python train.py --qk_norm=true --attn_scale=0.177 --optimizer="adamw" --schedule="wsd"
Each number is 128 + 32 x the weight over its row's rms, rounded and kept within 0 to 255. Layers, rows and columns count from 0. The size above them is the row's rms in percent of the matrix's.

# layer 8 attention query, 64x64, rms 0.17, rows 15-31,46-63, columns 0-63
size [101  65  69  77 104 115  93  80 119  79 112  97 123 134  82 113  96 127 109 101 111 121  89 102  93 103  99  97 118  93  96 110  95  99 123]
[[ 66 162 111 131 129 132 125  91 133 143 142 133  82 110 152 179 154 123 116 128 114  96 165 126 118 136 197 166 121 139 191 125 134 129 138 132 120 125 186 128  73 227 138 167 102 143 157 132  86 151 140 120 159  81 158  96 119 104 126 131  59  75 127  71]
 [128 155 119 159 112  98 129 109 142 130 117 196 130 132 131 171 144 156 136 133 117 135 133 175 146 118 164 136 117  84 139 132 166 107 160 110 137 142 153  84 108 189 128 108 151 111 215 139  79 144  95 149  29  85 150 186 103 158 166 187 105 156 101 108]
 [ 60  88 121 143 165 158 125 138 196  76 169 149 140  90 153 111  89 157 117 157 117  96  76  74 131 137 149 136 138 103  77 158 107 111 119 149 132  71 126 167  49 138 123 133 154 128 131 161 145  93  71  89 121 128 130  94 138 113 141  65  97  79 113 124]
 [117 162  92 152 133 161 138 123 114 105 201 140 109  95 152 132 172 221 154 142 102 107 114 122 124  71 146 170  83 157 111 100  43 108 165  94 133  93 139  92  78 146  67  78 106 140  90 135 161 108  88 123 104 163 116 157 135 116 140 125 141 125 129 106]
 [146 109  87 121 136 113 101 133 128 109 163 148 103 130  98  95 149 105 158  84  65  82 153 186  55  84 170 133 129 161 146  64 124 134 140 121 139 110 144 113 110 155 175 123  94  88  76 170 153 130  59  84  88 112 151 146  84 114 141 143 147 131 193 137]
 [138  92  53 145  84 183 150 148  97 114 128 102 118 123 111  77 152 180 198 118  95 121 110 118 101  69 149 160 157 142  87  77 114  99 138 139 150 128 112  76 104 187  92 103 100 155  99 141 185 109 117 116 107  81 158 130 126 136 175 103 118 120 181 114]
 [115 102  68 142  51 158 129 155  92 136  84  61 148 158 100  96 102  88 181 112 137 132 187 113 124 153  78 159 162 110  86 131 178 156 134 113 152 156  52 122 131 125 148 130  98 140 151 105 162 114 158 137 172  71 154 108 142 153 147 112 110  97 166 131]
 [169  94  89 124  83 135 159 177 124 139 101 129  86 117  90 102  94  91 192 125  88 111 214 105 101  92 110 128 214 130 134 101 130 118 135  97 146 178  47 145 156 111 127  97 115 137  95 117 160 110 146 100 147 123 114  90 129 176 123 148  91 121 138  96]
 [137 104 110 130  98 138 166 135  51 116 133  88 110 137 122  68 115 139 161 158 142 123 109  94 155 101 138 182 167 129  88 135 127 112 161 128 139 163  98  67 145 145 107  70 122 120 163  98 210 105 123 170 151  90 129  94 116 184 204  86 117 128 132  83]
 [163 106 114 144  61 204 121 161 152 149 114 130 105 130 120  91 142 179 180 105  67  70 131 162  72  55 125 171 117 116 101  67  85  94 134 127 153 170 160  86 131 144 137  80  99 132 132 154 145 133 131 120 104  72 128 139 146 110 145 119 100 150 134 102]
 [ 78 187 169  80 142  74 113 115 138 186 127 120 119 148 131 126 166  69  96 134 127 173 190 134 111 151 125  99 139 137 159 123 170 148 110  94 193 157 162 115 114 166 149 112 182 120 174 160  88 133 107 116 162 122 165 127  75 107 139 101 110 134  98 197]
 [140 113 175  87 157 149 104 118 169 147 167 151 110 130 115 146 156 111  90 142 163 135 151 153 145  96 122 128  98 164 147 148 139  86 175  88  86  82 203 186 136 153 155 161 162 109 170 100  53 121  84 161 192 159 116  80 110 154 103 123 129 164 136 155]
 [119 116 127  71 176 177 145 130 110 174 133 163  86 171  92 150 113  86 126 207 152 179 142 154 146 161  64 128 156 120 142 141 142 117 121 133 114 167 170 162 132 120 102 141 138 178 171  97  57 115 106  90 147 145 118  92 110 167 122 141 121 184  83 164]
 [136 147  86 163 106 162 125 155  89 129 125 148 102 111 125 121 112 164 148 127  89 102 146 175 112  65 146 164 108 182  90 110  81  94 143 101  51 143 145 113 131 127 177 141 143 179 100 167 177 118 171  92 101 107 125 162 131 125 155 129 176 103 221 114]
 [159 151  88 140  66 160 188 142 123 152 106 155 133  66  97 114 105  96 199 173 148 123 165  70 219 132 114 147 138 178  93 176 142 127  84 107 102 133 162 141 138 124 136  99 128 136 107 145 164  60 131 150 125 114 173 121 134 117 157 113 136 134  90 145]
 [132 101 151  94 198 102 123 104 108 157 165 129 111 157 138 156 138 110  89 115  90 163  85 157 187 189 137  81  79  69 129 131 143  79 160  71 124 127 130 155 128 142  76 110 151 166 118 121 123 152 105 123  88 184  77 179 178 138 121 116 165 144  99 123]
 [151 134 145 134 165 157  93 158 120 123 146 133 100 174 191 155 100  65  92 137 133 143 101 127 134 124  44 135 133 145 161 110 162  80 136 153 128 103 163 130 152 128 100 136 140 162 143 193  90 168 136 104 149 125 131  97 126 130 174  56 208 119 161 183]
 [120 141 127 143 108 140  84 136 142  45 216 111 151 128 100  92 109 154 121  95 103 160  82 136  53  87 180 134 154 191 147 123  80 171 125 162 125 146 107 124 156 131 128 116 114 170 142 172 120 166 123 116 120 132 183 158 127 131 155 157  85  87 133  85]
 [135  66 116 168 112 140 177 129  69 125 127 117 108  93 186  83 104 162 139 154 143 153 111 165 125 125 162 185  74 127 147  76  69 146  95 128  95 119 155 137 136  95 100 152 123 119 106 148 144 123  88 173 173 149 140  79 137 112 198 112  84  88  83 105]
 [209 157  65 158 159 114 110 101 125 109 184 153 105 107 183 104 114 125 106  77 135 135  90 140 196  94 158 112 160 156 128  80  98 161  97 130 108 108 112  83 117 125 127 104 104 148 158 164 160 124  86 120 127 102 167 163 101 118 153  72 116  81 150 182]
 [ 41 146  79 154  82 148 150 167 163  87 146 135 107 145  98 116 127 146 131 174 142 124 128 150 116  86 172 177 141 165 107 142  83 102 138 102 132  97 164 137 196 115 103 103 153 179 137  96 167  84 118 152 131 132 108 139 114 132 164 149 144 162 195  59]
 [118 116  88 162  73 139 123 171 104 113 131 119 110  78 102 118 135 197 164 164 140 117 131 112 102  82 114 187 187 154  80 121  44 119 157 106 117 106 120 100 184 133 143  84  78 166 128 106 155  63 130 136 137 101 150 124 134 135 134 107  85 123 172  86]
 [135 134  99 120 100 149 130 119 155 104 190 114 148 172 133 165 105 161 145 128 159 150 128 108  71  67  91 179 143 140 134 121  93 103  40 133 154 111 140 118 227 164  65 127 146 152 140 144 112  96 164 111 123 162 143 164 125 145 140 107  92 182 158 119]
 [140 131  85 146  83 115 132 167  74 128 168 171 134 139 134 114 131 176 187 141 120  90 125 145 119  81 160 142 147 159  72  82 103 130 181 107 115 127  79  70 158 130 111  99 153 135 143  81 142  50 139 187 160 158 154 101 130 154 121  89  93  91 154  97]
 [111 145 132  73 149  60 115 110 162  86 131 144 140 154 133 163 130  91  90  60 149 164 116 144 136 129 146  60 196 107 123 159 121 147 142 103 126 140  95 109 175  85 132  99 117 151 173 119 103 189 122 185 151 134  99 146 149 121 118 202 142  97  72 139]
 [124 151 160 140 115 119 191 138  61 128 172 126 165 109 104  77  98 123 192 104 143 181 104  82 170 122 113  97 172 108 133 126 113 146 176 128 149 114  75 113 135 140 124 104  74 172 181  97 127 125 153 183 137 120 174 121 145 112 158  50  85 132 135 119]
 [158 122 151 146 103 154 150 120  99  82 120  80 134 138  79  30  97  95 163  77  98 142 135 150  67 142 134 154 133 120 108 117 144 157 138 102  85  87 100 126 126  86  84 115 153 106 104  69 187 101 114 103 157 121  61  77 148 176 135 124 138 145 119 119]
 [121 137  98 209 134 145 187 165  83 146 125 117 123  96 121 118 129 122 222 126 132  89 104  90 130  95 143 159 166 169  96  90 110 112 129 118  92  98  87  72 153 154 132 109  99 101 128 145 147 105 126 132 127  67 182 110 131 158 158 108 105 125 145  47]
 [ 97  83 141 124 130  89  84  73 147 172 111 137 155 112 122 127  72  90 105 151 173 202 151 142  95 122  93  74  92  94 156 195 172 168 120 153 138 122 150 171 148 148 129 180 158 125 134 110  63 153 120 141 102 158  99 139 100 130  91 179 144 145 126  95]
 [158 184 142 116 112 126 138  89 123  85  94 125 166 116  65 129 143  76 112  87 128 112 154 123  90 142 117 120 121 197  72 189  88 131 161 128 114 134 136 154 166  65 147 121 189 119 186 163 101 122 123  90 152  76 105 166 144 160  62 124 140 129 126 113]
 [169 147 146 107 178 118 157  86  85 142 104  94 124 136  81  99 165  76 139 151  40 123 117  80 117 196 112  80 100 131 145 107 147  80 120 128 126 125 115  99 157 154 181 104 136 137 175  79 146  69 112 117 150  91 134 116 156  81 114  98 174 124 103 104]
 [144 155 102 100 129 142  84 145 121 136 192 117 129 113 144 162 169 162 113 162  90  74 115 134  86  92 113 111 104 180 154 139 110 137  89  61 131 125 105 119 164 167 161 152  67 178 101 143 142 139 112 129 178 135 165  84 158 122  83  93 174 144 122  46]
 [109 111 170 132  95 159 131 133 141 125 109 120 153 141 151 132  89 201 143  95 122 158 176  87 128 123 134 137 146  91  99 101 149 110  81 176  74 130 147 169  72 121 126 174  90 143 106 119 164 162 107 135 179 122 188 122  41 159 130 170 141 166 186 141]
 [138 179 116  93 154 190  95 168  77  85 120 139 169 101 129  72 130 154 109 143 177 164 135 153 151 125 177 150  30  87 110 108 109 149 153 107 113 151 141 150 129 172  94 100 152 120  58 118 164 110  78 127 102 138 121 131  92 120 139 113  84 137 161 111]
 [ 85 186 181 108 109 112 143  96 160 161 115 151 169 135 179 150 152  98 122 139 186 129 123 145 131 137 120 193 114 148 170 107 138 136 100  91 119  66 183 129 145 131 173 150 129  69 104  65 127 131  86 205 140 155 133  71 122 152 119 114 162 127 110 153]]
# layer 8 attention key, 32x64, rms 0.165, rows 14-31, columns 0-63
size [100 101 115  68  82  86 100  82  99 117  92 118 104  87 102 110  92  94]
[[103 127 171 140  65 127  95  47 123 139 113 181 142 117 148 106  93 108 109 151 107 100 159  91 113 108 155 105 137 100  80 121 103 146  85 140 163 138 163  69 116 138  89  78 133 112 157 159 138 131 119 128 100 153 224 117 104 128 193 115 115  77 166 144]
 [109 126 163 145 135 155  86  73 103 152  97 111 112 168  94 130  50 161 138  97 144 110 171 102 139  99 170 130 159 139  77 140  94  93 166 118 154 152 123  37  95 129 152 101 105  87 126 150 135 175 131  88 182  84 183 170 132  96 152 126 114 146 106 126]
 [105 170  96 162  80 131 177 190 156 101  58 133 161 145 119 142 121 187 160  78 146  95 207  98 139  93 136 136 147 149  91  82  79 115 138 144 114 145 176 121 127 137 119 111 152 158 131 133 136 117 212 104 129 114  89 163  91 125 168 164 130 127 130 140]
 [103 135 127 165 105  82 114  85  91 173 147 117 148 137 126  80 117 101 184  77  84 141  69 116 178 172 151 130 151 132 118 119 114 168 172 106 178  88 146 123 129 118 191 119 139 144 162 107 112 163 115 173 116  77 133  64 162 141 103 101 136  66 160 160]
 [179  99 129 143 135 111 143 137 125  98 167  79 131 128 138 147  86 191 135 119 143 156 129  91 116 121 138 168 142  95  93 150 118 193 108  88 128  93 130  32 118  82 115  66 155 159 146 153 208 143 153 137 128  88 115 155 119 149 164 126  73  80 138 136]
 [154 113 133 152 140 165 135 141 105  81 152 132 173  64  74 131 154 107 111 103 107 137 106 159 120 158  75 157 163 100 128 122  45 151 120 113 175 139 128 122 148 111  96 158  88 126 131 189 110 116  72 137 131 199  94 161 223 143 129 142 133 112 115 110]
 [167  93 131 172 139 177 140 133 153 104 115  65 165 112 121 108  78 198 138 130 186 165 104  77 105 120 179 110 112  93  69 117  81 121 160 108 140 100 124 137 122 103 107  75 152 153  47 111 185 142 133 107 131 141 146  99 137 125 138 116  65 107 110 133]
 [126  95  96  78  89 140 139 164 114  93 132 109 170 120 136 131 115 158 139 121 203 139 109  85 143 192  79 118 128  86 112 124  60 147 169 120 175 176  96  91 122 156  83 132 162 109 129  88 173  93 134 128 118 164  90 109 107 166  88 162 119  80  76 139]
 [165 127 172 157 144 147 158  97  77 104  78  80 148 128 146  87  98 179 128 112 133 158  79 107 116 136  90 164  83 100  82 114 101 105 122  95 155 146 139 141  75 147 134  92 175 201 139 131 131 112 197 125 114  97 128 128 131 117 106  90 159 209 143 156]
 [142  38 113 127  89 140 129 119 139 126 182 109 122 102 151  50 100 147  87 104 161 167  97  98 124 143 138 110  92  77  87 146 121 137 139  83 128 151 111 101 101 151  75 114 112 164 116  52 140 101 115 142 104 182 164 102 172 149 147 122  83 166  84 129]
 [159  89 161 134  92 148 150 118  96 140 129 105 104 146 133  74 120 137 181 142 197 161 148  78  89 122 143 139 135  95 126  92 157 106 151 135 183 118  78 130  94  81 124  94 139 182  76 103 118 127 167 110 152 126 134  97  70 109 225  86 111 137 143 152]
 [126 181 175 153 166 138 113 136 164 136 109 186 190 144 129 131 161  77  63 109 164 138 150 117  89 144 118 112 103 141 140 197 122 162 108 125 148 140 137 164 168  98 182 185 126 131  75  97  75 153 134 110 160 176 138 149  97 124  83 134 128 155  84 164]
 [142 154 107  92 154 196 145 179 130  40 116 125 185 113 107 135  81 148 202  70 121  98 126 148 117 115  98 162 144 142 207 125 108  94 148 155 119 132 153 141 102 151  69 140 157 116 106 111 148 143 139 141 112 130  83 140 151 110  92 163 163 170 161 141]
 [144 114 133 123 151 153 137 114 179 129 139 113  94 142  87 124 107 173 110 109 135 219  94 132 150 157 110  94  96 151 131 190 143  89 107  96 114 150  52 185 129 124 116 207 127 153 171 104 124 140 185 140  51 150 111 127 110 141 114 132 184 128 140 131]
 [124 164  94  77 121 145 131 136 190 124 156 154  95 111 123 100  84 141 117 168 104 107 163 144  83  54 106 101  73 175 127  98  73 111  80 124 126  91 161 133 147 141 121 156 134 160 116 142  39 130 115 162 164 173 169 117 130 124  55 151 133 134 118 132]
 [121  80 153 163  81 134 106 111 122 176 111  97  97 119 151 127 124  75  99 133  94 130 132 100 100 135  99 156  99 118  78 147 170 111  97 142 191  90 171  65 112  78 164 171  81 145 149  94  86 125 111 104 144  99 102  81  99 113 147 145  63  64 116 129]
 [138 207  88 134 189 114  90 108 133 139 162 115 187 109  90 154 187 155  97  94 132 123 153 135  85  66 176 166  75 139 126  99 158  68 114 150 112 109 151 163 153 107 141  84 111 112 126 154 124 142  81 118 122 123 114 150 115  86 110 184 106 172 139 162]
 [132 140 103 139 116 150  48 142 132 109  33 110 132 103  92 121 129 125 139  77 120 113 198  90  91 110 120  97 135 120 136 145  46 115 125 123 173 146 131 142 158 151 116 161 167 157 122  76 138 163 112 119 168 131 128  98 117  48  95 169 132 129 114  82]]
# layer 8 attention value, 32x64, rms 0.138, rows 0-17, columns 0-63
size [ 86  89 100  95 104  91  95 109  90 121  99 101  88 105  98  86  97 108]
[[ 72 137  50 179 137 101 106  99  94 139 179 110 149 142  85 134 132 159  89 137 203 112 213 111  84  84 112 158 113 142 125 142 155  70 121 125  87 153 144 123  95 158 131 133  70 146 167 120 124 151 119 166 108 125 151  96  88 158 158 151 124 139 161 123]
 [ 94 148 156 108 155  93 154  77 132 106 133  92 111 155 171 115  79 120 156  56 101 162 170 129 106 134 114 112 172  94 102  84  82 158  55 138 214 150 111 145 119 178 113 127 152 126 159 138 142 179 105 103 115 132 127 160 186 114 173 132 126 138 115  90]
 [130 156 173 113 125 121 134 143 156 121 118 117 174  99  62 109 150 120 183 152 114 130 123 197  79  84 129  66 128  86 160 108 133 154 146 110 125 139  94 118 143 146 144 129 142 129  56 123 109 146  73 138 114 106 147 141 167 164  86 153  56 146 160 212]
 [ 98 101 137 156 117 157 132 115  96  32  91  86 148  90 180 184 157 153  98  44  94 134 129 121 141  99 121  88 121 145  96 150 123 107 126 169 117 104 132 162 157  69 148 164  64 177 147 127 102 119 121 126 118 106 130 119 172 164 166 118 119 109  81 136]
 [111  88 119 149  95 178  90 131  80 102 108 110  84  87 135 103 145 139 120 122 130 121 100  91 167 118 167 157  65 158 159  98 157 152 139 141 193 173  72 110 106  89 114 143 122 126  95 138 134 128 118 121 172 197  87 138  99  74 149 134 211 127 171 124]
 [149  77 150 108 164 154 177 106 158 151 134 135 171 114 107 126 184 187 177  86 134  86  93  98 138 122 170 148 166 115 125  94 118 129 102  71 106 147 142 110 184 130 104 146 140  79  93 131  96  88  83 122  31 107 132 126 134 119  86 180 111 139 141 116]
 [164  78 134 191 154 180 121 155 127 153 161 160 100  83 174 120 131 168 145 148 107  83 118 127 122 147 127  82 176 139 177 155 159  90  98 137 176 133 125 165 161 102 143  79  93 108  99  91 143 180 206 114 166 129 141 160 119  96 157  93 134  93 145  91]
 [138 135  96 129 122 133 227 193 109  70 150 116 169 133 127 152 116 126 155 167 139  94 136 143 107 145 120  64 157 133  98  39 100 107  80 118 175 126  88 110 108 152 105 120 130  65 113 146 101 115 171 123 118 140 183 107  98  97 127 146 132 129 126  76]
 [149 126 124 128 141 100 102 157 150 125  76 139 185  76 126 167 183 133 117 151 126 142 157  96 137 108 137 111 117 112 107  91 120 118 141 135 125 132 136 125  47 208 106 131 178 155 102  86 151 139 117 139  70 103 157 186 176 157 147 181 162 190  73 139]
 [165 116 123 103 117 139 128 169 115 110  66 143 176 140 122 138 155 133 135 123 120 151 156 220 161 117 150 149 119 119 153  59 164  98  92  97 165 102 143  84 118 111 163 133 170 130 163 119 149  66 102 200 114 142 141 131  73 193 128 150 118 141 129 190]
 [106 152 167 123 112  84 184 142 105 142 128 155 150 149 102  93 173 171 142 121  86  91 139 172  89  97 173 110 189 126 119 128  84 136  80 144 132 101 121 161 121 183 118 124 145 161 170 127 120  46 118  72 151 171  92 109 162 156 137 122  75 133 128 186]
 [157 140  62 134 174 130 141 104 135 112  69  74 164 165 124 102 111 131 137 165  84 152  67 137 106  82 141 109 154 134 176 117 110  68 121 120 125 102  78 132 135 126 179 120 142 133 102 150 128 164 133 210 104  88 127 128 159 115 141 107 104  42 154 157]
 [ 96 101  76  75  99  78 106 143 102 169 105 111 175 156 161  94 141  48 116 111 152 113 200 112 131 142  90 157 158  69  75 149 152 171 129 119 155 123 140 117 138 123 156 116 161 113 138 139 106 126 110 144  68 150 132 138 106 169 140 180 190  85 110 141]
 [128 127 143 178 164 112 189 113 132  51 162 123 148 142 174 148 124 106 135 119 133 116  93 164 116 157 170 102 132 124 145  62 146  64  52 138 143 132 183 101 141  70  99 182  98 169 104 123 152 144 152 135 174 108 182 154  89 115 156 137 114 132 131 151]
 [119  73 145 137 145 142 128 113 173 107  97 118 211 193  96 129  93  84 162 103 107  82 109 119 146 179 143 122 152 104 149 106  70 139 119 114 197 148 134 100 133 128 141 114 167  95 123 114  84  65  78 105 131 127  80 106  62 116 165 103 104 125 151 121]
 [111 114 141 128 159 122  95  70 110  92 190 193  70 194 130  97 141 148 110 110 128 104 116  89 203 113  82 174 140 142 169 155  95 106  67 173 107 152 121 104 107  71 137 141 137 135 106 118 139  69 136 122 118 112 139 101 141 127 146  79 120 136 171  92]
 [216  98  80 144 149 126 122 130 140  86  95 161 102 121 103 154 136 115  55 147 160 141 166 137  96 134 104 134 151 149 129 135  76  57 141  75 115  36 139 113 140  60  91 104 126 122  98 128 161 139 129  98  99 130 116 163 154 141 140 150 112  82 101 129]
 [189 139  65 118 132 128 118  85 118 173 160 105 132  82  97 132 109 102  78 144 123 178 131 134 153 110 132 143 224 138  95 140 149 126 200 100 116  85 155 128  48 150 125 111 104 163 141 117 114 132  82 171 129 115 133 152  75 122 108 136 187 143 140 110]]
# layer 8 attention output (transposed), 64x64, rms 0.142, rows 0-16,32-48, columns 0-63
size [ 93  91  95  97 123  93 108  97 114 134 110 109  94 115 103 105  77 108  94  88  84 106  85  94 104  91  82  95  99  95  99  96  81 110]
[[139 172  98 126 190 102  85 144  56 140  91 137 109 147  94  62 122 130 154 166 140  80 167 135 114 126 102  95 145 139 172 133  83 170 125 126 133 140  86 156 167 139 207 109 109 103 125 126 164 212 161 151 155 137 123 127 152 102 136 153  77 143 153 138]
 [121 133 125 139 140  76 124 129 155 122 153 166 156 172 156 156 133 193 106 100 106 139 100 145 103 132 158 127  71 136 100 185 116 125  94 134 107 106 105 230  66 161 108 120 116 122 146 145 131  92  91 172 119 126 116 147 187 117  98  85 190 184 125 162]
 [107 141 110 148 185 147 207 107 102 153 168  94 161 107 156  93 132 146 114 106 146 122  54  90 184 134 104 155 119 137 134 192 124 157  98 144  96 130 135 142 151 101 106  66 121 128 134 121 151 159 158 152 162 129 191 127 127 131 138 116 218  84 113 170]
 [118 196  95 123 132 134 146 131 145 163 149 139 142 144 114  87 102 125 151 139  70 126 141 132 100 126 113 182  43 129 115 118 149  98 145 107 111 175  48 163 126 129 153  49 148  92  73 149 148 133 106  72 162 143 166  97 131 138 108 177 147 159 166  98]
 [ 81 139 103  46 106 132  83 136 133  76 121 214 153 136 122 129 198 139 113  93 153 143 155 149 120 133 118 139 171 122 102 103 130  89 157 174 101 180 103 108 149 122 131 115 103 127 117 191  93 123 165 134 126  82  91 150  84 135 101 162  60 151 111 106]
 [154 172 106 146 121 108 127 110 183 151 108 104 126 145 181  73  62  74  72 120 125 153 129 145  75 159 101 116 124 104 113 163 114 132 178 147 121 128 144 191 138 114 114 172 172 130 149 110 190  97  93 144 164 152 147 135 139 112 197  91 174 127 169 165]
 [ 80 152 161  99 101 100 111  99 191 110 149 113  81 138 133 134 150 121 114 140  80 134  61 207 106  55 160 121  99 174  97 148  85 127 134 157  85 167 150  70  81 135 126 116 105 179 118 140 111 129 121 163  85 153 116 136 148 133 119 181 133 116 157  93]
 [ 68 114 151  89 143 149  67 110 121 135 121 125 132 196  88 160  55 163  94 149 115 165 138 125 112 204 128 151 122  95 120 135 103 145 157 117 129 116 190 152 160 142 119 157  54 160 174 130 169 154 150 126 117 146 145 159 164 147 147 111 134 129 190 171]
 [156 170 104  91 131 156 189  70  90 143 142 101 104 110 129 139 127 108 106  99 150 211 115  80 111 161 111 136 154 129 104 180 148 126 156 171 152 136 178 152 161  97  84 109 176 186 142 135 154 125  73 131 116 116  85 112  97  79  87 146 145 136  89  85]
 [117 157 118 115 197 116 140 132  78 101 109 113 163  96 124 124  98 123 119 169 206 164 106  80 173 154  84 119 169 175 129 122  97 136 106 161 102 114 154 122 179 102  92 119 152 152 148 171 137  68 128 110 199 168 101 108  96 176 132  96 156  91 118 163]
 [ 75 178 133 158 160  86 140 122  85  85 160  99 118 165 167 136  91 142 152 182 176 126 113 156 179 138 122 183 140 131 162 132 145 170 167 143 100  94 176 129 106  67 115 102 137 130 161  95 150 124 147 176 159 119 166  68 139 153 157 113 170 125 156 185]
 [118 158 184 119 101  99 161 194 116 195 187 122  80 107 134 162  80 128 106 138 153 130  95 152 192 130 104 109 100 158 111 133 148 144 123 123  54 172 129  76 156 158  98  94 105  93  98 120 157 149 149 109 141 132 206 111 122 151  90 123 162 159 124 124]
 [136  83 158 177 142 157 138 115 137  73 145 139 151  79 117  97 115 174 102 131 137 147  80 105 130 152 103  87 112 157  88 138  94  95  96 141 153 105 159  85 156 154 135 128  75 133  61 109 130 152  29 103 135 172  82 142 134  75  71 106 120 132 111 147]
 [ 93 123  94 149 151 121 108 165 134 162 139 152 124 191 118 108  79 140  81 181 126 173  76 159 158 160 108 104  69 148 137 140  62 167 126 105  69 107 135 151  75 129 108  81 137 138 136 105 140  86 111 125 108 142 127  93 132  98 127 105 173  63 196 115]
 [112 163 173 134 110  95  61  57 124 152 164  87 163 135 168 115  76 118 136 151 146 129  61 171 171 144  93 179 167 128 113 120  67  84  89 147 125 119 164 156 101 115 149 160 130 124 169 134 129 104 145 117 128 149 143 156 153 143  70 133 132 186 162 169]
 [111 160 125 166 112 121  94 169 134 103 164 102  72 147 110 109  81  93 144 146 138  47 168 156 127  96 189 124 112  84 137 104 176  83 140 120 128 154 123  74 132 111 135 116 178 101 176 167  77 117 130 101  80 159 133  95 155 172 139 191 136 132 143 169]
 [150 196 143 162  94 140 133 155 163 148 119 123 138 167 110 143 135 120 115 111 114 105  98 132  95  53 107 156 118 112 132 120 154 101 197 192  85 150 118 156 116 205 131 167  58 139 138  99 106  65 122 156  77 149 145 130 111 119 153 148 198 131 143 108]
 [156 134 129 114  58 118 109  52 163 136 137  57 119 101 136 111  94 127 162 120 103 169 152 122 171 117  56 138 147 133  73 131 105  86 163  70 110  92 164 153 118 131 166 115 134  99 197 152 121 125 127 113 127 171  95  89 126 144 154 112 132 135  62 160]
 [138 122 135 133  84 142  53 129 122 136  62  95  99 121 115 158 145  72  84  78 131 109 130 111  65 133 140  94 148 142 123 142  86 106 131 120 141 189 144 126 136 100 102  63 145 127  76 180 155 128  71  99 157  83 124 136  75 155 131 133 146 158 125 200]
 [154 150 192 152 140 147 152 102 143 135 179  85 154 145 148 115 141  85 129 207 118 122 130 121 169 124  82 163 105  86 127 128 123  93 128 127 142 116 148 196 171 183 121 108 122 114 129  88 196  65  94 169 132 168 112 128 175 177 130 106  86 166 112 149]
 [ 92 135 165 144 181 119 102 148 111 147 137 130  76 116 130 113 137 125 163 129 112 163 141  92  73 217 159 105 150 172 116 106 138  90 108 132 122 128 169 144 162 134 103 208 117 188  88 169  80 112  66 114 105  91 162 182 101 125 113  93 140  96 126 126]
 [102 120 147 143 137 106  81 122 132 115 131 137  74 148 186  82 107 121 111 165 102 137 121 155 109 123 157 183 173 159 121 170 125  97 145 170  87 156 132  82 108 152   8 169 129 110 132 117 132 158 157 100 181 154  64 115 157 136 111 107 172 145 141 116]
 [121 165 170 126  90 119 162 154 130 128  99 176 172 121 102  37 129 114  71 114 143 136 114 107  77 100 126 148 174 109 150 151 160  91 131 103  48  87 107 135  96  86  98 154 189 102 110 112 185  77 120 121 124 117 133 146  90 161 138 120 100 140 133  82]
 [ 78  58  94 126 132 159  85 160  90 153 117 164 166 104 144 192  88 171 181 146 109 105 133 144 133 107 139 131 157  92 100 130  68  75  85 170  76 108 153  85 107 123  89 150 153 134  69 147  72 142 146 104 153 130 147 161 135 116 118 120 149 114 162 162]
 [ 54 143 163 131  83  99  20 126 126 102 151 160 136 118  99 128 145 144  66 116 146 180 172 127 101 113 124 149 165 140 175 146 134  99 143  95 115 103 128  57  88 148  92 166 149 130 139 169 127 144 160 125 127  98 132  97 128 114 108 111  69 157 178 138]
 [ 86 119 119 173 151 176 108  64 116 165  83 114 150 119 107 101 171 133 146 144 196 100 206 132  99 126 153 130 161  52  86 220 161 173 118 124 124 118 102 138  99 142 104 103 135 174 136 143 135 117 178 144 139 119 124 130 116 109 128 120 134  87 170 112]
 [135 132 162 101 158 110 131 132 125 124 184 117 105  74 157 161 174 165 128 135  94  84  89 168 172 161 166 145 172 182 172 127 142 132  98 117 123 112 114  98 110  94 102 155 130 145 194 147  62 128 130  98 114 182 122  95 116 154  60 102 145 153  89 189]
 [115 130 159 115  97 124 134 104 101 164  91 105 150 112 118 157 136  52 136 175  88 137 184  43 145 151 159  89  77 124 124 114 132  92 125 154 146 141 133 120 100 109 106  74 124 108 149 183 125 104 141 109 129  90 136 207  72 171  80 170 144 153 104 144]
 [161 158 118 136 157 139 134 162  97 102 154 144  79 124 132 131 128 171 116 156 140 153 168  83  61  96  77  95 140 135 117 115 100 214 167 142 158 144  69 106 178 129 152 132 126 129 139 102 114  97 201 103 149 121 120 138 120  96 174  79 100 164 128 197]
 [ 85 140 103 160  56 108  79  42 149  96 139 157 104 175 126 141 148 169 140 136 124  61 152  96 170 127 130 144 127 141 144 105 133 184 169 150 164 106 134 183 131 105 136  79 151 165 178 129 145  81 175 132 103 118 166 180 140 117 136 126 140 153  95 144]
 [119 112 148 118 111 103  85 116 113 140  88 111 112 103 141 124 139 138 111 120 143 160 148 132  92  96 200 135 196 143 138  70  86  82 133 133  91  87 193  60  66 151 117 148 140 122 142 213  93 142 148 159 174 125  84 101 105 125  99 129 132  89 156 100]
 [151 123  85 120  68 132  70 151 146  94  80 115 156 145 118  99  99 108  92 146  99 115 149  93 144 118 156 143  95 143 207 126 141 150 131 134 140 112  83 101 188 105  84 196 117 117 135 183 112 120 173 153 161 142 130  84 116 162 102 192 133 182  98 164]
 [122 165 133  79  88 178 175 152 153 101  79 114  65  98  83  40 140 136 118 126 159 167  79  65 124  89 130 163 107 183 137 121 165 130 155 115 161 146 115  77 124 119 149 157  82 122 135 122 115 192 156 106 172 114 126 121 113 150 149  99 152 140 117 137]
 [102 146 135 148  88 153 139 103 126 150 156 107 165 123 170 111  77 176 160 101 161 129 173 102 129 163 133 161 134  97 123 144 104 167  84  98 155 132 113  99 128 156 128 158 175  93 102 194 153 118  93  80  97  78 150 185 169  71 117 102 116  51 163 153]]